From a checkpoint of a small transformer trained on Wikipedia: tied embeddings.
Each number is 50 + 15 x the weight over its row's rms, rounded and kept within 0 to 99. Layers, rows and columns count from 0. The size before them is the row's rms in percent of the matrix's.

# layer 5 MLP up, 4096x768, rms 0.0692, rows 3201-3208, columns 704-767
109:54 43 42 68 45 49 68 59 33 51 51 27 29 45 47 23 65 72 59 45 30 79 60 78 60 43 55 68 78 38 45 43 50 45 66 41 31 20 78 64 71 38 43 58 57 47 34 44 44 60 38 61 63 53 36 36 61 58 12 63 76 52 30 51
103:19 52 09 54 41 49 62 24 62 57 43 46 52 40 79 41 63 32 58 58 48 40 47 62 44 56 24 40 58 79 47 53 36 62 41 39 27 13 63 66 42 52 57 78 45 39 49 49 36 48 51 79 83 73 62 45 46 59 37 42 45 38 30 66
114:95 39 69 60 35 51 46 45 75 32 78 46 46 46 43 31 44 38 65 41 64 32 43 49 10 41 62 47 50 40 33 35 45 46 39 35 33 67 42 74 64 45 58 47 28 74 49 50 35 19 65 42 68 46 42 59 71 59 63 49 42 44 52 33
095:30 37 59 51 65 46 29 90 39 39 59 33 57 61 54 38 56 37 58 24 63 55 34 49 37 50 42 62 56 75 66 46 43 79 36 50 44 54 27 44 39 44 66 40 37 61 31 53 45 62 72 55 57 63 47 36 33 61 37 26 35 56 43 53
098:37 26 63 44 23 20 46 54 70 62 50 79 67 38 67 19 23 31 45 47 62 57 51 46 53 70 54 50 66 57 61 75 58 51 58 64 30 31 41 32 53 90 44 53 80 55 47 59 93 50 33 36 67 56 50 54 61 29 48 44 58 28 70 74
076:36 47 32 25 70 49 55 54 45 27 38 59 60 56 38 57 56 68 37 35 59 49 78 44 49 57 53 63 19 44 58 62 49 76 82 43 37 50 68 60 39 41 08 52 62 80 19 65 34 73 20 40 49 70 75 37 22 40 74 50 51 74 71 31
118:50 63 38 28 16 39 60 42 67 60 69 47 37 71 52 44 36 60 36 48 26 54 68 76 30 56 52 55 42 62 65 68 58 60 66 67 25 72 50 44 51 55 55 39 59 85 36 46 51 60 23 24 55 44 48 40 50 75 52 47 56 51 38 76
099:37 60 41 48 55 50 68 43 62 59 41 52 66 49 38 50 53 50 59 67 31 41 61 59 66 50 21 75 51 16 68 67 20 33 58 37 42 80 45 73 52 53 48 55 66 40 52 23 72 76 44 49 52 51 55 35 47 42 41 43 49 55 46 41
# layer 5 MLP down (transposed), 4096x768, rms 0.0646, rows 3201-3207, columns 704-767
106:48 59 60 48 40 40 55 44 11 41 71 35 46 41 51 43 47 41 30 57 62 61 42 22 41 19 62 56 64 38 57 31 44 45 70 15 47 49 48 66 42 51 61 64 46 70 30 50 40 61 55 61 46 49 70 42 60 55 50 61 62 52 49 39
098:11 74 28 51 65 45 32 43 78 64 45 56 45 59 28 71 34 41 55 33 20 34 53 24 61 15 38 61 80 68 52 16 48 58 28 55 54 36 14 49 52 65 68 66 71 27 51 55 42 38 54 64 74 59 66 41 35 38 54 47 55 49 35 55
106:52 52 84 85 46 32 50 46 36 71 56 54 33 27 45 67 38 18 64 49 53 30 51 33 59 50 53 41 51 35 49 46 65 30 39 70 27 66 55 52 57 65 60 67 27 48 46 45 38 43 77 43 64 06 55 42 46 51 54 66 51 46 62 30
096:53 58 50 26 57 58 35 58 65 38 71 48 45 55 60 47 64 31 25 23 53 55 62 70 43 49 50 52 40 63 55 49 60 83 69 53 48 54 34 51 60 74 32 43 64 37 45 44 45 40 62 41 44 45 81 54 59 45 73 27 20 34 72 63
100:42 57 49 69 36 57 32 57 15 30 48 46 75 37 57 59 35 65 24 50 74 21 37 47 69 74 39 38 51 51 55 57 35 60 69 65 41 24 74 61 58 52 84 35 53 46 32 61 42 58 33 64 73 46 63 49 58 32 27 57 47 56 32 50
092:52 38 52 26 42 73 46 32 45 40 52 37 51 64 44 41 58 67 51 58 72 24 46 47 56 43 51 34 19 32 52 59 60 60 56 52 33 50 42 66 55 51 53 69 58 21 48 61 40 41 78 77 33 71 64 69 59 35 52 99 52 41 69 31
108:71 32 36 35 73 64 64 51 27 66 42 42 39 67 73 48 48 53 25 46 70 71 68 48 42 51 36 51 51 39 70 59 60 64 36 44 36 38 38 46 57 51 42 55 55 32 44 84 26 50 45 51 50 57 54 55 33 43 59 30 61 50 45 80
# layer 5 MLP gate, 4096x768, rms 0.07, rows 3202-3208, columns 704-767
096:36 41 88 50 42 69 38 56 75 27 48 39 29 41 50 46 36 53 42 37 71 28 67 52 55 30 69 46 44 29 49 71 70 15 49 69 42 54 54 56 68 50 48 23 38 45 36 45 55 54 62 45 15 47 42 40 63 66 49 72 56 67 56 75
115:53 79 38 46 39 47 29 52 43 48 47 57 46 43 45 39 67 63 44 54 54 37 47 52 37 28 61 71 53 41 33 71 32 60 78 56 53 69 41 47 49 27 30 63 68 49 25 58 42 43 50 61 42 40 39 35 68 25 72 38 39 31 38 71
100:19 36 56 56 55 42 34 44 25 54 05 54 62 50 34 57 34 54 59 49 54 79 50 36 38 49 52 71 47 89 31 48 39 50 40 41 50 62 55 55 52 44 41 34 34 71 48 37 67 92 40 55 39 67 40 53 33 64 49 37 47 61 50 37
094:48 57 43 44 47 32 46 40 46 51 54 37 61 58 62 30 21 63 43 38 63 33 47 44 64 50 54 72 77 57 70 72 43 56 63 48 54 66 99 46 50 41 86 31 66 52 38 38 56 78 46 53 48 51 59 53 24 54 32 22 39 72 74 39
067:63 45 36 28 50 58 44 21 49 20 50 75 43 24 45 31 60 77 87 61 85 39 51 51 34 38 74 32 42 49 59 67 72 54 50 39 23 41 20 53 30 44 64 45 59 32 43 37 55 54 54 08 58 59 56 57 31 46 53 63 53 50 52 44
125:58 40 44 60 59 66 37 27 44 48 64 50 24 53 49 34 66 27 63 44 69 64 31 52 77 44 48 42 59 28 46 41 43 46 28 29 84 47 13 23 67 54 49 88 40 39 36 44 58 58 83 64 39 70 66 74 52 39 56 59 46 26 64 50
098:51 69 42 62 59 60 63 57 65 21 46 56 42 31 41 57 47 30 67 38 18 48 60 50 61 60 38 54 67 43 34 68 60 43 42 72 55 51 56 21 35 45 11 56 60 42 35 47 44 53 65 44 70 25 57 51 76 57 49 27 65 40 54 54